Weights of a small transformer language model: tied embeddings, 1090M tokens.
Each number is 200 + 20 x the weight over its row's rms, rounded and kept within 0 to 999. Layers, rows and columns count from 0. The size before them is the row's rms in percent of the matrix's.

# layer 7 MLP up, 1280x640, rms 0.0555, rows 631-645, columns 480-639
103,214,192,200,202,179,200,168,189,213,226,203,190,194,217,199,181,229,227,155,188,188,218,192,225,194,195,201,187,157,151,174,159,184,184,193,224,216,222,195,203,212,201,213,181,151,158,209,168,244,220,195,219,236,189,185,185,197,226,177,181,187,209,201,212,172,199,202,224,169,213,219,206,173,192,226,206,210,206,181,160,173,192,218,220,217,200,194,166,187,206,203,192,159,188,219,202,214,164,163,210,198,204,236,180,194,234,177,230,201,195,179,189,208,202,222,186,225,221,208,197,183,196,183,224,221,169,204,239,206,197,199,195,189,193,200,204,215,185,239,181,181,196,200,233,215,168,247,199,182,194,216,205,225,206,181,209,167,197,258,205
099,211,184,193,204,188,173,189,221,179,199,231,229,183,229,192,206,174,202,197,260,199,202,222,169,226,234,191,214,189,185,200,195,212,191,232,188,220,194,223,195,182,191,218,209,208,231,206,200,213,210,214,196,238,212,171,168,214,221,184,187,201,213,207,168,207,208,220,230,167,220,207,184,199,200,222,201,184,213,204,208,188,228,212,184,196,192,200,161,212,166,167,176,217,196,236,224,202,202,214,223,198,188,174,192,216,192,211,224,213,242,185,206,223,193,184,219,226,215,184,210,175,214,188,199,226,214,180,160,219,214,214,227,215,185,202,191,176,208,192,206,191,223,155,208,239,206,190,231,203,206,223,201,175,176,181,209,197,216,260,228
100,199,218,192,162,176,202,186,179,218,170,241,208,196,234,182,206,186,243,220,224,213,205,196,209,180,215,204,198,209,175,206,230,194,194,201,200,151,186,208,226,179,195,177,245,175,170,224,189,196,207,192,200,183,194,199,205,196,191,232,182,199,185,197,198,204,204,226,204,190,184,201,204,195,204,202,206,182,208,190,207,232,175,195,211,190,212,211,209,182,195,204,148,207,208,231,238,234,144,213,218,209,193,212,193,173,201,200,248,177,206,194,199,179,200,193,200,214,175,185,216,193,193,191,219,200,193,202,224,197,183,203,207,201,247,184,206,201,183,184,193,206,198,182,225,205,198,192,243,185,220,200,201,216,215,211,176,211,178,167,184
119,249,209,206,204,217,200,210,213,191,208,202,191,197,206,201,225,213,218,210,205,205,221,184,206,194,198,172,211,200,200,204,196,216,222,196,192,225,205,216,244,169,207,215,212,172,181,194,218,175,191,229,209,169,199,213,196,214,252,208,222,205,196,176,187,233,194,223,175,185,180,169,166,184,203,199,191,180,198,210,190,184,212,205,208,212,212,205,219,224,182,205,175,173,188,168,194,232,245,213,214,205,213,181,197,191,192,180,185,195,199,187,207,222,232,222,219,214,209,208,210,181,198,180,259,199,241,182,190,177,189,222,196,192,239,168,215,210,193,166,172,176,196,222,192,221,189,227,195,221,232,188,201,195,195,187,243,207,158,187,205
114,217,175,219,200,227,219,217,249,205,203,195,224,221,217,216,202,206,206,169,188,181,235,187,181,216,200,197,203,187,190,190,214,169,216,230,176,194,184,187,183,199,200,232,185,217,202,202,191,210,218,183,208,200,225,224,239,216,204,184,184,210,180,209,241,183,205,196,212,227,224,209,208,210,220,229,160,221,190,166,165,183,229,183,217,215,175,203,186,203,180,182,182,161,207,220,218,194,193,187,268,203,193,189,189,205,223,167,216,209,193,243,191,207,180,201,223,188,222,193,198,209,173,195,204,187,221,174,220,218,212,215,199,216,218,178,207,225,200,226,184,206,207,210,163,156,189,199,198,231,226,206,216,214,190,221,202,208,212,206,237
102,203,238,192,195,164,207,175,194,187,191,191,209,204,176,180,232,222,194,204,176,227,167,206,167,193,191,213,183,178,195,175,174,177,223,198,187,199,191,207,175,194,158,213,171,171,228,208,220,215,198,193,204,204,212,191,181,205,231,227,194,213,165,206,194,191,179,209,217,203,206,193,229,219,180,189,202,209,184,205,188,215,187,213,211,152,197,204,224,218,216,200,186,230,191,206,198,218,207,168,205,214,205,218,224,191,179,226,208,195,207,206,210,203,219,215,200,190,205,193,182,193,226,213,207,203,214,180,193,207,196,195,193,230,190,184,212,199,195,201,202,202,181,210,189,180,248,184,208,169,188,189,222,210,182,206,148,211,199,219,215
099,212,199,197,210,187,204,225,228,198,188,190,206,195,192,170,182,224,237,209,222,196,224,201,207,179,181,216,173,204,192,168,194,160,185,194,183,187,180,194,224,163,187,209,169,196,230,178,193,194,185,175,215,191,186,205,188,192,213,198,167,231,213,193,190,210,173,166,178,222,176,211,220,231,216,179,184,232,213,195,194,188,180,209,207,194,189,172,229,220,215,188,193,249,201,157,195,191,165,187,203,191,196,212,196,212,232,213,230,146,218,189,195,182,220,151,195,203,232,271,206,214,175,180,187,215,172,193,216,206,206,237,188,216,179,203,196,154,204,226,194,183,200,212,197,201,209,220,172,223,162,212,201,195,196,213,243,159,188,174,211
103,183,171,196,203,177,185,192,172,190,216,208,156,242,216,201,177,183,183,196,199,169,211,202,199,196,194,216,217,187,202,178,198,230,250,195,214,162,197,229,182,182,220,219,248,202,242,179,173,185,203,188,190,192,228,226,204,213,189,206,232,191,196,193,217,229,184,182,215,174,177,171,225,236,215,198,211,209,204,203,153,221,225,201,189,196,204,181,186,195,168,212,209,188,189,202,179,238,203,218,228,217,197,222,175,208,222,192,202,194,209,211,162,205,183,187,200,223,200,202,207,150,204,229,219,180,206,163,192,196,195,225,171,190,201,188,194,177,211,192,178,203,209,195,206,228,201,204,198,208,177,191,183,212,201,181,215,198,223,205,187
103,209,172,188,246,194,209,213,155,177,191,203,223,203,196,180,178,209,236,229,194,222,186,215,200,162,235,233,204,255,196,163,232,207,211,177,181,181,189,201,151,207,181,175,211,202,201,219,207,164,184,199,180,197,205,223,257,203,224,188,192,197,193,193,173,178,192,216,192,209,202,200,182,208,220,213,161,189,229,212,173,189,209,221,201,204,201,202,192,213,235,184,185,204,203,189,228,219,176,222,179,179,210,211,179,187,209,208,186,158,196,186,227,205,172,204,194,204,175,179,225,179,242,231,182,175,187,207,184,158,183,171,211,252,197,203,179,182,202,186,201,195,180,217,172,202,196,187,214,203,199,220,188,220,202,232,182,208,197,198,220
103,190,226,191,259,221,221,185,192,202,204,165,193,192,170,202,221,198,204,222,207,212,202,216,198,211,209,200,232,216,197,174,207,222,187,221,204,208,188,209,208,206,156,193,213,195,245,207,198,176,198,181,250,211,193,204,236,187,191,208,199,209,216,203,221,199,214,200,191,270,213,187,193,189,245,191,180,200,185,208,237,218,184,191,197,194,180,208,203,186,176,229,161,261,233,160,172,212,211,232,180,196,188,178,193,194,218,196,238,190,211,183,220,201,188,156,192,188,208,186,228,196,202,162,187,192,181,203,194,174,194,185,183,205,213,201,206,170,188,157,218,259,193,189,222,203,230,203,195,195,226,212,168,217,212,222,192,208,204,214,205
099,177,215,216,183,169,214,190,186,174,212,194,176,231,194,208,186,204,233,166,217,195,223,181,203,225,214,197,190,235,192,231,204,206,180,197,157,197,139,187,216,184,187,171,188,186,212,186,240,169,220,194,182,206,195,169,178,209,231,191,167,221,170,218,229,179,215,257,148,211,206,179,184,215,218,166,157,194,270,206,195,165,188,204,225,209,182,167,208,188,204,195,202,201,233,209,198,204,183,196,197,208,177,169,165,197,176,221,177,161,185,222,211,205,203,217,185,192,172,190,182,158,185,205,214,198,182,190,220,197,176,209,185,232,236,211,212,210,196,191,201,195,194,176,171,192,194,210,205,239,167,234,180,145,210,195,212,209,181,181,181
106,207,188,192,198,215,207,189,204,237,172,199,219,192,207,220,230,229,220,174,222,205,184,233,190,211,167,171,230,218,228,195,230,200,229,196,251,212,191,199,217,183,203,205,173,203,208,203,216,197,181,201,201,180,202,209,220,207,208,204,196,197,126,178,170,191,185,182,186,193,213,213,211,177,209,204,234,202,218,204,200,186,205,199,187,186,166,163,198,239,223,187,151,184,188,185,210,217,212,238,183,197,205,168,212,191,197,186,194,172,180,194,203,180,191,189,172,216,208,219,199,198,226,184,239,178,198,189,221,216,215,183,203,189,219,221,204,181,201,219,220,177,227,238,201,223,209,178,219,197,186,206,150,196,239,220,202,134,233,209,214
096,212,206,223,182,220,182,211,213,175,191,202,206,210,216,198,181,242,221,214,187,218,191,174,184,195,163,235,225,207,183,205,213,201,214,180,174,214,191,184,198,159,165,197,184,237,176,189,210,198,196,194,204,203,185,192,198,183,224,164,202,209,208,181,204,210,201,216,218,199,212,195,193,190,193,217,187,191,172,182,210,206,206,202,208,208,163,183,203,212,210,216,200,225,191,212,178,200,184,205,202,191,255,205,170,205,236,225,190,203,223,227,205,193,172,207,212,199,213,226,225,212,186,175,223,219,196,223,227,191,220,165,171,166,206,219,215,204,234,216,201,204,191,165,214,219,178,162,206,222,223,246,175,193,147,197,178,208,215,192,182
098,227,205,189,183,173,244,190,195,202,168,210,182,195,191,199,196,210,190,191,194,212,200,204,220,196,192,201,173,197,200,187,187,152,191,218,210,206,189,187,223,171,187,212,196,177,172,215,226,200,191,223,191,248,224,204,191,240,197,161,209,213,196,203,200,208,206,221,220,198,196,177,203,212,200,197,210,208,238,170,230,220,185,185,204,195,205,200,190,221,226,232,224,208,188,198,239,239,210,192,227,196,220,184,205,199,195,215,147,223,190,219,202,192,170,203,212,191,197,193,203,210,189,208,185,226,203,200,181,192,217,197,199,207,212,179,215,166,187,197,172,210,236,217,180,201,215,205,173,202,158,198,218,226,204,182,197,222,186,158,238
097,221,182,219,217,187,217,185,188,208,236,202,185,245,202,190,189,187,239,172,250,199,162,247,188,193,195,196,214,178,202,195,187,234,215,180,196,192,232,182,214,194,208,215,154,147,174,168,221,192,199,196,208,204,184,226,202,220,171,186,192,193,172,199,216,190,221,182,253,231,221,201,184,202,219,193,240,165,190,217,209,209,223,210,204,178,192,191,190,183,185,199,218,187,195,217,210,223,195,219,209,227,202,179,215,215,197,201,186,205,211,168,177,190,183,207,197,206,178,190,192,224,202,190,214,198,207,223,163,190,206,172,193,205,218,177,208,197,184,198,190,205,205,228,193,191,208,189,158,194,200,202,193,201,194,191,182,206,235,245,209
# layer 7 MLP down (transposed), 1280x640, rms 0.0523, rows 631-645, columns 480-639
102,190,219,199,206,209,221,209,191,187,209,214,202,208,193,198,200,199,223,216,212,201,202,212,217,214,217,173,237,218,233,207,208,181,184,167,198,202,203,218,193,183,216,234,204,205,202,186,197,164,209,214,183,196,183,164,210,190,192,229,198,161,220,229,215,178,195,225,211,183,216,186,185,206,213,189,206,203,203,201,231,208,188,161,191,191,203,166,219,207,184,207,219,208,216,193,187,194,190,224,196,212,249,221,176,173,187,217,212,217,195,204,212,179,182,203,196,209,194,202,173,205,209,209,215,222,209,200,214,239,222,186,218,227,200,190,169,187,205,216,185,197,190,192,205,191,215,191,226,218,251,212,180,177,206,175,226,213,165,190,213
101,203,175,199,231,193,201,203,190,171,215,220,169,206,192,199,213,177,170,194,192,186,183,185,179,206,178,209,193,167,207,201,207,190,209,189,186,212,200,163,232,164,217,204,213,219,191,204,185,194,185,164,181,241,196,187,206,200,216,190,162,221,209,211,202,175,181,223,193,183,242,221,179,213,211,191,168,232,203,206,231,206,188,207,198,212,196,220,257,212,195,177,192,222,229,189,208,177,194,214,211,191,219,217,183,182,193,189,190,176,162,197,222,218,153,213,217,194,195,200,234,210,204,209,193,162,209,218,213,216,197,163,175,195,217,263,232,194,231,168,207,195,209,185,212,262,229,193,198,233,199,221,189,233,189,209,218,205,249,200,185
098,199,192,209,220,226,156,239,195,170,226,183,186,174,178,188,198,207,215,209,188,176,201,187,185,192,208,196,165,196,200,197,219,227,230,190,222,253,194,191,200,156,196,212,202,186,189,183,190,179,176,237,193,194,196,223,171,224,192,234,185,204,209,195,204,198,178,205,209,224,204,166,216,211,202,175,204,156,194,187,200,181,159,162,200,179,188,188,189,182,202,182,215,195,207,185,211,202,225,183,206,219,193,225,142,196,183,223,211,178,200,226,209,214,164,186,192,162,193,212,192,210,188,181,197,190,236,218,223,166,220,222,189,183,192,167,204,182,219,234,216,229,225,225,216,205,196,173,168,205,160,212,192,214,180,200,203,193,163,191,177
110,207,195,201,233,235,181,230,188,198,240,193,188,207,189,209,192,196,229,225,206,213,194,170,165,167,174,173,227,214,178,227,217,206,198,225,164,228,192,214,222,192,225,212,176,229,203,175,221,197,172,222,180,224,233,231,198,206,205,216,220,156,168,192,170,227,175,221,194,166,189,174,196,155,211,190,183,186,203,179,211,203,210,233,195,195,224,210,197,207,184,214,229,185,193,182,207,208,228,200,219,178,204,190,186,174,201,205,193,201,240,211,198,206,249,225,205,202,191,186,212,209,187,208,225,186,249,172,201,207,204,229,195,206,168,206,203,184,237,202,172,209,178,212,223,198,188,205,206,217,208,194,219,222,177,183,198,202,181,196,206
111,219,225,203,234,235,202,213,176,188,216,204,199,226,150,239,232,192,224,211,168,187,231,171,224,187,175,218,196,203,203,250,191,201,244,196,226,204,189,197,148,185,211,219,199,225,229,185,229,210,210,241,209,172,192,198,188,173,202,194,181,207,197,202,224,176,220,205,216,223,169,202,196,205,227,202,170,223,202,188,188,191,222,199,197,192,203,183,197,199,199,175,214,221,210,194,209,217,207,202,206,196,219,186,191,191,209,190,214,210,199,185,191,196,180,144,198,180,218,193,203,146,188,215,220,224,240,206,204,242,189,223,210,193,215,205,164,225,192,194,209,174,221,182,217,193,199,200,187,219,182,202,198,172,173,204,147,198,195,214,215
102,151,176,198,208,246,214,204,215,187,228,220,215,214,180,200,189,169,181,211,193,172,198,223,217,209,216,184,229,219,192,185,190,213,216,232,196,215,198,215,225,212,205,186,200,215,216,228,181,178,231,197,182,181,244,186,216,212,191,197,204,231,186,205,201,209,211,178,201,203,195,198,209,184,222,214,211,188,210,216,218,197,175,229,183,186,186,217,214,218,208,176,226,203,192,193,212,181,211,194,227,212,210,199,178,214,175,204,219,220,164,190,227,205,205,170,236,189,181,203,197,182,188,203,234,205,224,181,181,193,201,227,214,240,176,191,205,175,230,241,219,185,204,225,203,191,234,186,213,172,221,191,231,219,163,210,192,201,257,192,171
100,208,206,227,218,179,196,217,180,210,215,183,189,167,184,186,186,209,207,225,205,171,177,194,214,221,166,172,198,212,199,241,192,178,235,190,216,211,177,186,187,220,200,194,240,193,187,209,202,198,208,182,178,186,200,197,182,238,221,226,208,181,201,171,218,200,210,214,182,169,220,184,185,182,211,186,202,204,224,192,201,220,207,167,204,223,186,202,196,190,213,204,227,234,187,183,205,175,279,170,194,204,198,202,240,168,193,198,204,224,204,192,222,200,217,226,225,158,191,200,186,219,191,189,196,199,176,212,195,177,189,161,191,187,217,232,220,219,206,215,211,212,229,165,207,197,192,211,211,203,207,214,194,219,227,217,185,186,184,170,205
103,178,166,195,201,201,202,220,199,197,209,199,227,160,234,238,213,190,207,214,200,210,207,210,185,191,202,204,201,185,192,163,180,216,197,197,169,193,218,194,234,220,186,207,189,195,164,162,198,215,207,179,204,203,215,192,211,185,225,189,209,183,162,178,177,185,237,211,200,187,197,215,230,199,207,199,177,202,214,209,219,201,218,197,232,224,234,198,231,183,234,185,203,194,214,194,197,179,195,170,173,191,178,220,229,174,185,223,208,221,237,191,193,170,218,227,206,182,169,172,170,198,216,206,209,223,176,211,191,157,178,180,183,185,181,171,193,201,191,200,188,180,222,176,174,228,192,198,185,205,196,249,206,216,150,190,192,228,212,225,176
102,219,204,203,231,219,229,204,213,217,205,209,214,183,207,201,233,185,236,197,215,157,200,210,189,172,173,213,235,193,172,169,208,203,189,199,237,201,182,174,239,169,186,211,166,193,194,208,192,200,181,177,212,187,201,192,212,203,188,173,244,185,194,227,182,215,225,166,179,200,214,164,204,192,181,227,173,166,230,177,213,186,221,213,201,186,217,234,230,211,194,200,191,165,214,198,207,224,187,193,172,213,180,181,215,168,160,186,191,184,230,225,180,198,221,202,232,159,234,173,211,181,195,205,171,179,201,207,243,185,184,211,207,207,184,203,211,180,192,198,197,203,191,196,205,183,246,219,239,198,159,181,180,175,212,164,207,221,210,190,213
108,178,174,210,204,227,204,187,193,168,188,195,212,202,168,198,200,188,174,187,185,179,196,211,203,196,220,211,212,211,192,202,205,204,176,199,221,230,194,180,185,195,206,199,198,202,205,207,181,197,179,171,203,237,194,231,205,226,173,192,218,204,161,197,201,168,189,209,215,205,206,223,194,216,218,176,145,185,185,192,191,199,200,175,190,201,145,235,181,232,228,193,204,235,212,177,174,199,185,179,188,209,217,189,155,241,168,204,185,152,198,199,206,197,242,213,204,207,183,184,252,211,190,211,199,189,197,188,209,196,148,202,187,190,202,180,234,201,208,211,206,255,203,180,176,216,223,225,205,219,226,168,189,204,217,198,177,214,236,211,185
099,183,187,179,211,177,211,200,232,212,187,219,203,217,187,183,178,186,176,187,202,166,200,205,226,207,193,216,166,187,170,169,211,168,224,193,200,192,236,202,212,171,195,183,193,156,219,180,200,215,215,201,208,230,222,232,207,201,176,204,187,222,195,222,210,208,148,182,205,181,159,201,216,218,227,209,224,197,214,211,191,254,171,195,191,210,230,178,238,218,197,181,161,218,208,204,187,207,192,194,214,195,200,218,201,203,215,193,194,228,175,185,220,175,212,182,181,208,204,206,183,180,176,158,176,176,182,176,184,194,220,189,198,205,174,184,232,179,199,188,208,237,197,182,185,239,222,207,168,183,209,188,228,165,223,208,216,218,188,190,218
106,207,196,168,207,197,203,199,204,211,199,158,178,168,190,176,208,199,165,176,200,187,157,242,209,203,152,220,208,197,202,177,239,196,181,177,199,175,224,240,207,217,172,203,201,205,199,208,178,192,214,203,221,202,214,245,203,245,192,182,178,206,178,208,196,198,204,186,172,189,203,183,208,188,178,207,177,213,195,201,199,192,204,192,219,250,230,193,252,215,193,174,135,208,215,195,188,200,201,201,219,224,194,187,172,202,221,194,197,160,170,194,166,195,181,223,172,218,195,200,189,201,195,219,210,203,185,211,216,201,212,207,212,198,180,175,217,170,210,195,212,209,205,206,180,204,219,210,220,207,219,215,180,214,194,220,209,171,243,203,172
096,179,176,218,202,257,187,196,184,215,211,234,181,155,185,223,198,183,213,201,223,198,215,201,214,222,203,185,197,197,177,210,198,179,204,222,215,212,228,198,187,197,199,178,219,157,217,219,182,191,162,201,192,188,214,206,171,176,209,185,191,187,203,192,232,177,238,174,198,204,196,230,200,194,220,204,191,218,219,200,179,193,173,241,169,221,223,192,230,190,215,205,206,176,162,206,233,204,202,251,228,188,208,212,221,199,198,220,229,186,195,207,182,210,154,195,192,208,175,219,203,194,221,214,187,192,215,201,207,208,229,236,204,229,215,212,235,202,172,180,196,217,221,226,225,176,185,191,196,190,196,177,204,190,219,206,209,209,201,211,213
099,189,209,203,202,220,229,222,219,217,210,192,213,180,203,206,202,204,173,221,193,214,188,165,171,202,242,212,219,208,180,201,192,184,169,218,212,227,210,188,189,185,195,198,214,178,178,194,179,240,207,232,229,202,233,197,231,202,216,183,208,187,211,173,231,181,183,180,205,170,210,194,190,191,192,206,196,222,207,246,157,223,189,206,195,186,225,181,220,227,223,226,176,198,212,248,224,226,196,193,174,180,212,210,229,180,174,215,190,211,191,185,209,191,193,226,199,187,191,203,214,166,186,208,236,204,226,248,241,210,190,194,217,224,212,227,222,170,199,215,203,217,214,205,175,206,177,190,211,217,205,218,198,188,208,197,205,209,218,173,202
099,174,212,240,206,205,176,242,209,216,188,222,173,186,237,195,194,206,206,211,202,200,194,180,200,178,169,191,203,197,190,187,189,205,200,219,196,191,198,182,201,206,194,162,183,230,181,191,190,204,224,199,235,208,180,173,202,189,190,207,227,199,199,230,208,182,170,204,179,204,187,225,201,182,199,230,185,229,216,202,222,215,202,179,188,206,222,211,199,219,214,231,177,214,158,187,192,215,230,202,214,192,214,195,213,210,191,205,212,199,178,183,176,235,213,235,190,209,214,176,199,222,203,199,173,215,194,193,213,194,191,214,220,183,186,157,189,224,170,221,211,216,155,161,218,205,201,184,253,195,202,197,186,224,197,228,186,219,194,208,193
# layer 7 MLP gate, 1280x640, rms 0.0531, rows 632-645, columns 480-639
101,201,151,192,221,205,218,187,236,196,196,245,230,202,184,214,215,197,187,197,194,174,218,208,160,192,205,201,219,206,201,191,202,192,231,227,214,226,215,179,202,203,214,175,221,210,204,224,184,206,234,206,213,203,215,240,227,198,197,201,201,207,194,235,191,173,238,227,195,185,177,191,217,211,196,225,165,201,198,180,208,190,182,227,205,163,207,188,193,199,232,204,209,235,179,190,172,201,195,186,222,231,226,213,201,191,203,198,186,209,170,208,173,200,193,199,154,208,182,201,219,259,235,218,180,211,198,215,184,193,190,179,220,181,177,176,202,179,237,173,182,173,196,190,200,218,182,218,213,216,202,194,156,197,189,208,196,187,177,214,169
101,226,196,198,209,191,224,221,178,199,157,182,196,190,223,216,188,188,186,180,216,190,223,195,253,212,221,208,175,209,218,207,217,177,204,177,168,259,212,222,180,190,211,240,194,193,225,170,148,180,193,216,223,201,188,208,219,212,237,198,205,191,223,208,210,230,200,196,200,188,177,190,202,189,214,198,191,173,169,223,179,198,211,195,219,199,183,208,183,181,188,235,189,158,237,206,208,220,216,193,214,168,214,201,180,209,208,189,234,189,170,196,188,184,170,202,173,193,194,205,209,168,184,221,206,169,244,216,212,210,218,173,184,250,185,208,159,190,212,198,185,184,195,215,183,209,218,158,182,173,204,169,213,180,223,226,205,184,219,229,203
109,214,222,139,180,223,174,183,184,171,182,199,200,173,210,213,225,203,188,198,177,191,188,212,201,198,168,231,231,205,240,202,192,215,215,219,185,208,209,205,220,188,208,210,178,165,162,207,211,142,219,203,180,159,213,208,210,211,198,183,227,191,214,200,184,189,199,223,192,187,152,170,194,162,204,187,171,217,178,211,206,184,201,232,216,245,190,178,185,201,205,235,213,195,187,214,185,205,207,225,240,240,237,174,234,224,198,202,201,233,212,203,181,246,206,198,189,183,218,229,229,219,196,252,202,179,245,191,168,206,209,195,192,188,215,221,201,175,205,174,183,200,201,209,233,243,181,207,196,203,218,207,163,182,222,194,236,182,198,175,192
118,183,216,229,193,184,181,207,185,210,176,216,178,190,199,202,177,227,199,183,213,188,220,178,202,201,176,191,205,211,241,218,199,194,163,178,193,218,171,195,194,215,208,206,187,214,203,223,198,233,209,214,179,174,205,213,187,199,214,205,211,197,184,208,190,203,230,170,214,251,209,207,189,181,210,226,204,223,195,178,168,191,187,198,197,236,170,205,208,228,215,214,192,217,165,196,225,209,170,225,206,212,213,187,181,181,192,180,178,220,196,211,190,191,184,176,178,209,215,237,258,155,227,185,229,198,224,177,185,229,194,237,241,210,224,209,187,216,206,186,201,189,230,170,198,208,215,212,243,222,183,182,208,185,242,212,195,154,185,199,212
102,214,201,232,233,222,194,196,191,197,201,202,207,196,203,191,184,210,211,216,215,202,214,208,223,194,183,222,178,188,224,177,216,162,202,190,207,214,195,202,208,156,181,207,201,186,215,202,216,184,180,180,232,174,168,187,179,186,211,225,192,198,219,210,217,204,185,223,214,213,192,230,223,197,234,219,243,188,169,225,225,225,173,189,171,183,189,191,222,216,175,212,208,203,213,224,166,198,204,216,176,173,197,195,213,195,181,245,215,188,212,171,198,189,174,205,185,179,183,191,226,202,204,195,197,166,201,208,207,174,224,212,217,186,251,218,183,184,186,197,195,214,226,194,227,199,198,207,195,187,192,192,199,207,240,195,214,214,223,208,198
101,234,166,219,211,219,220,205,206,176,154,195,214,234,226,213,213,204,225,183,198,206,230,209,189,215,195,189,170,174,206,184,208,159,159,197,204,182,216,189,223,186,194,198,201,199,191,214,209,182,216,221,227,224,156,201,212,181,158,213,164,231,190,181,206,222,190,185,229,242,225,196,203,206,206,228,246,184,200,222,190,205,180,230,183,192,176,189,206,226,187,223,192,197,200,219,212,180,213,215,194,202,220,180,216,202,173,198,195,240,195,189,186,179,170,196,200,238,207,221,218,219,204,209,225,211,239,213,226,169,241,211,212,195,194,182,210,177,190,200,163,193,231,169,192,199,208,190,200,223,186,197,211,188,202,206,160,196,202,201,200
101,209,188,195,166,208,188,207,175,210,207,216,209,225,189,208,194,195,215,161,178,196,170,221,210,198,219,216,174,171,196,200,197,227,202,222,198,236,182,183,197,169,197,179,185,197,193,188,183,191,169,201,209,200,198,194,200,194,186,207,201,211,177,177,205,180,243,203,233,206,220,203,208,223,174,233,222,224,196,186,216,203,203,204,209,179,200,227,240,202,238,201,180,172,190,200,153,154,210,204,228,164,186,219,244,221,241,179,212,203,225,185,186,192,192,220,176,184,198,247,166,207,198,161,203,215,193,203,206,184,195,222,161,186,184,168,184,192,245,198,213,193,219,235,206,211,176,211,192,210,199,210,183,191,185,196,229,205,215,161,203
101,207,214,178,202,203,212,193,190,211,227,212,200,200,190,174,196,182,220,188,175,180,216,232,212,179,224,193,242,200,212,206,181,163,207,199,176,163,164,205,200,216,179,186,190,219,177,189,191,221,188,220,221,221,216,223,200,232,195,202,212,177,239,189,218,213,208,218,194,209,199,190,187,200,204,204,200,194,158,196,180,235,205,204,211,178,208,229,158,209,192,191,211,199,188,222,176,210,184,168,234,224,228,210,175,207,182,233,197,200,174,209,202,188,185,199,195,175,182,198,215,183,193,200,213,218,189,165,198,199,197,203,172,199,197,221,185,212,198,198,206,204,176,211,208,205,176,229,203,213,194,189,192,193,245,208,197,190,208,211,215
097,219,196,184,190,177,198,167,207,203,203,240,200,189,185,207,209,184,178,206,205,168,187,199,212,186,237,193,188,193,168,177,186,212,187,209,197,196,207,205,215,199,218,203,175,191,189,208,165,169,182,210,216,237,197,193,220,205,199,192,165,176,215,217,224,172,225,226,242,167,233,236,194,188,176,196,238,221,165,200,202,182,175,198,237,210,193,221,202,214,211,204,227,148,148,177,213,201,234,184,220,211,192,216,184,187,194,163,176,179,163,187,197,220,210,222,210,189,221,228,219,182,188,225,218,192,203,197,219,225,202,189,211,195,202,243,203,234,200,234,164,235,210,193,208,164,148,216,203,185,216,218,208,167,232,215,172,192,176,182,193
100,190,249,227,186,187,174,212,231,207,183,194,197,162,176,175,212,177,179,144,214,220,181,151,201,222,192,165,192,190,208,211,212,185,177,204,197,200,215,184,190,181,161,212,214,166,196,203,160,204,182,198,196,204,180,165,219,181,185,173,218,185,205,193,195,226,193,227,172,185,185,199,181,228,202,178,236,191,177,196,189,197,216,231,203,215,230,154,232,222,199,186,180,179,211,199,198,196,213,207,212,203,172,207,210,195,186,220,211,230,193,201,234,210,249,211,206,195,173,200,210,184,208,219,217,204,208,192,197,192,220,211,203,186,205,221,214,218,235,203,175,201,216,196,204,192,194,225,202,192,220,175,168,206,207,174,214,211,178,233,175
105,234,192,222,204,202,220,194,193,186,169,179,169,216,170,193,161,206,195,199,242,194,183,214,204,214,228,207,186,213,212,206,209,196,216,203,212,202,201,192,206,195,177,201,211,196,174,186,202,151,204,209,185,203,199,193,228,182,166,198,225,160,175,186,191,214,209,206,201,199,194,237,198,190,194,194,200,180,229,202,208,177,205,220,220,200,188,186,161,211,193,208,203,195,173,185,194,146,198,236,186,233,228,201,203,195,224,235,189,217,210,186,175,210,204,188,195,213,204,172,211,166,224,173,214,195,214,184,183,200,197,191,233,209,178,221,205,180,223,178,197,216,213,201,224,231,207,186,206,229,204,190,181,216,229,228,178,144,215,214,184
100,163,177,193,174,203,195,177,181,220,207,183,232,178,206,191,177,214,194,183,184,200,195,170,222,220,196,171,172,173,212,201,209,162,198,180,195,185,224,200,173,172,198,212,153,229,231,217,225,207,169,200,206,238,248,189,183,193,219,201,199,178,178,200,203,179,183,196,206,202,203,201,198,187,223,212,209,205,193,228,204,218,210,213,150,207,234,191,209,204,196,217,173,191,177,193,232,212,224,208,213,209,195,216,196,192,222,207,202,218,183,168,204,228,197,209,212,193,192,192,192,154,212,210,213,163,188,212,200,203,189,227,203,213,204,197,221,211,204,192,225,189,188,199,229,165,204,208,218,232,240,197,204,202,198,186,193,213,192,207,195
102,201,211,194,179,213,198,181,180,187,231,236,203,192,194,185,226,206,168,232,182,190,207,197,191,189,200,202,193,214,225,200,238,196,173,183,192,195,176,208,190,191,204,195,207,193,198,197,174,197,176,208,161,211,136,204,197,191,181,187,208,195,156,172,192,198,201,172,155,189,243,199,222,155,176,192,196,207,216,221,186,237,222,188,219,210,197,228,207,215,230,231,215,239,189,195,211,249,189,189,197,208,196,212,217,167,189,157,195,226,170,191,179,195,197,179,218,186,213,222,203,210,187,194,193,226,200,209,187,190,213,197,199,214,185,210,168,223,191,184,189,212,222,198,211,207,208,235,197,201,192,204,180,174,179,228,184,215,245,182,242
101,181,173,197,198,210,204,210,198,194,226,208,200,176,201,232,228,183,258,180,194,181,194,218,205,205,234,198,224,228,198,188,188,177,173,201,176,168,197,203,190,192,202,189,215,161,173,177,204,190,198,206,184,196,179,209,159,191,203,196,184,224,192,208,235,178,198,210,180,194,204,169,187,188,199,199,222,189,219,192,205,216,195,208,213,197,164,194,205,193,195,188,211,215,213,221,217,169,188,195,208,207,213,237,168,198,190,228,212,196,210,186,185,232,208,178,206,222,210,228,218,252,203,208,221,193,203,187,192,173,155,207,190,203,238,184,207,208,210,199,203,180,174,182,192,225,206,195,207,225,235,201,150,199,193,227,195,201,201,204,232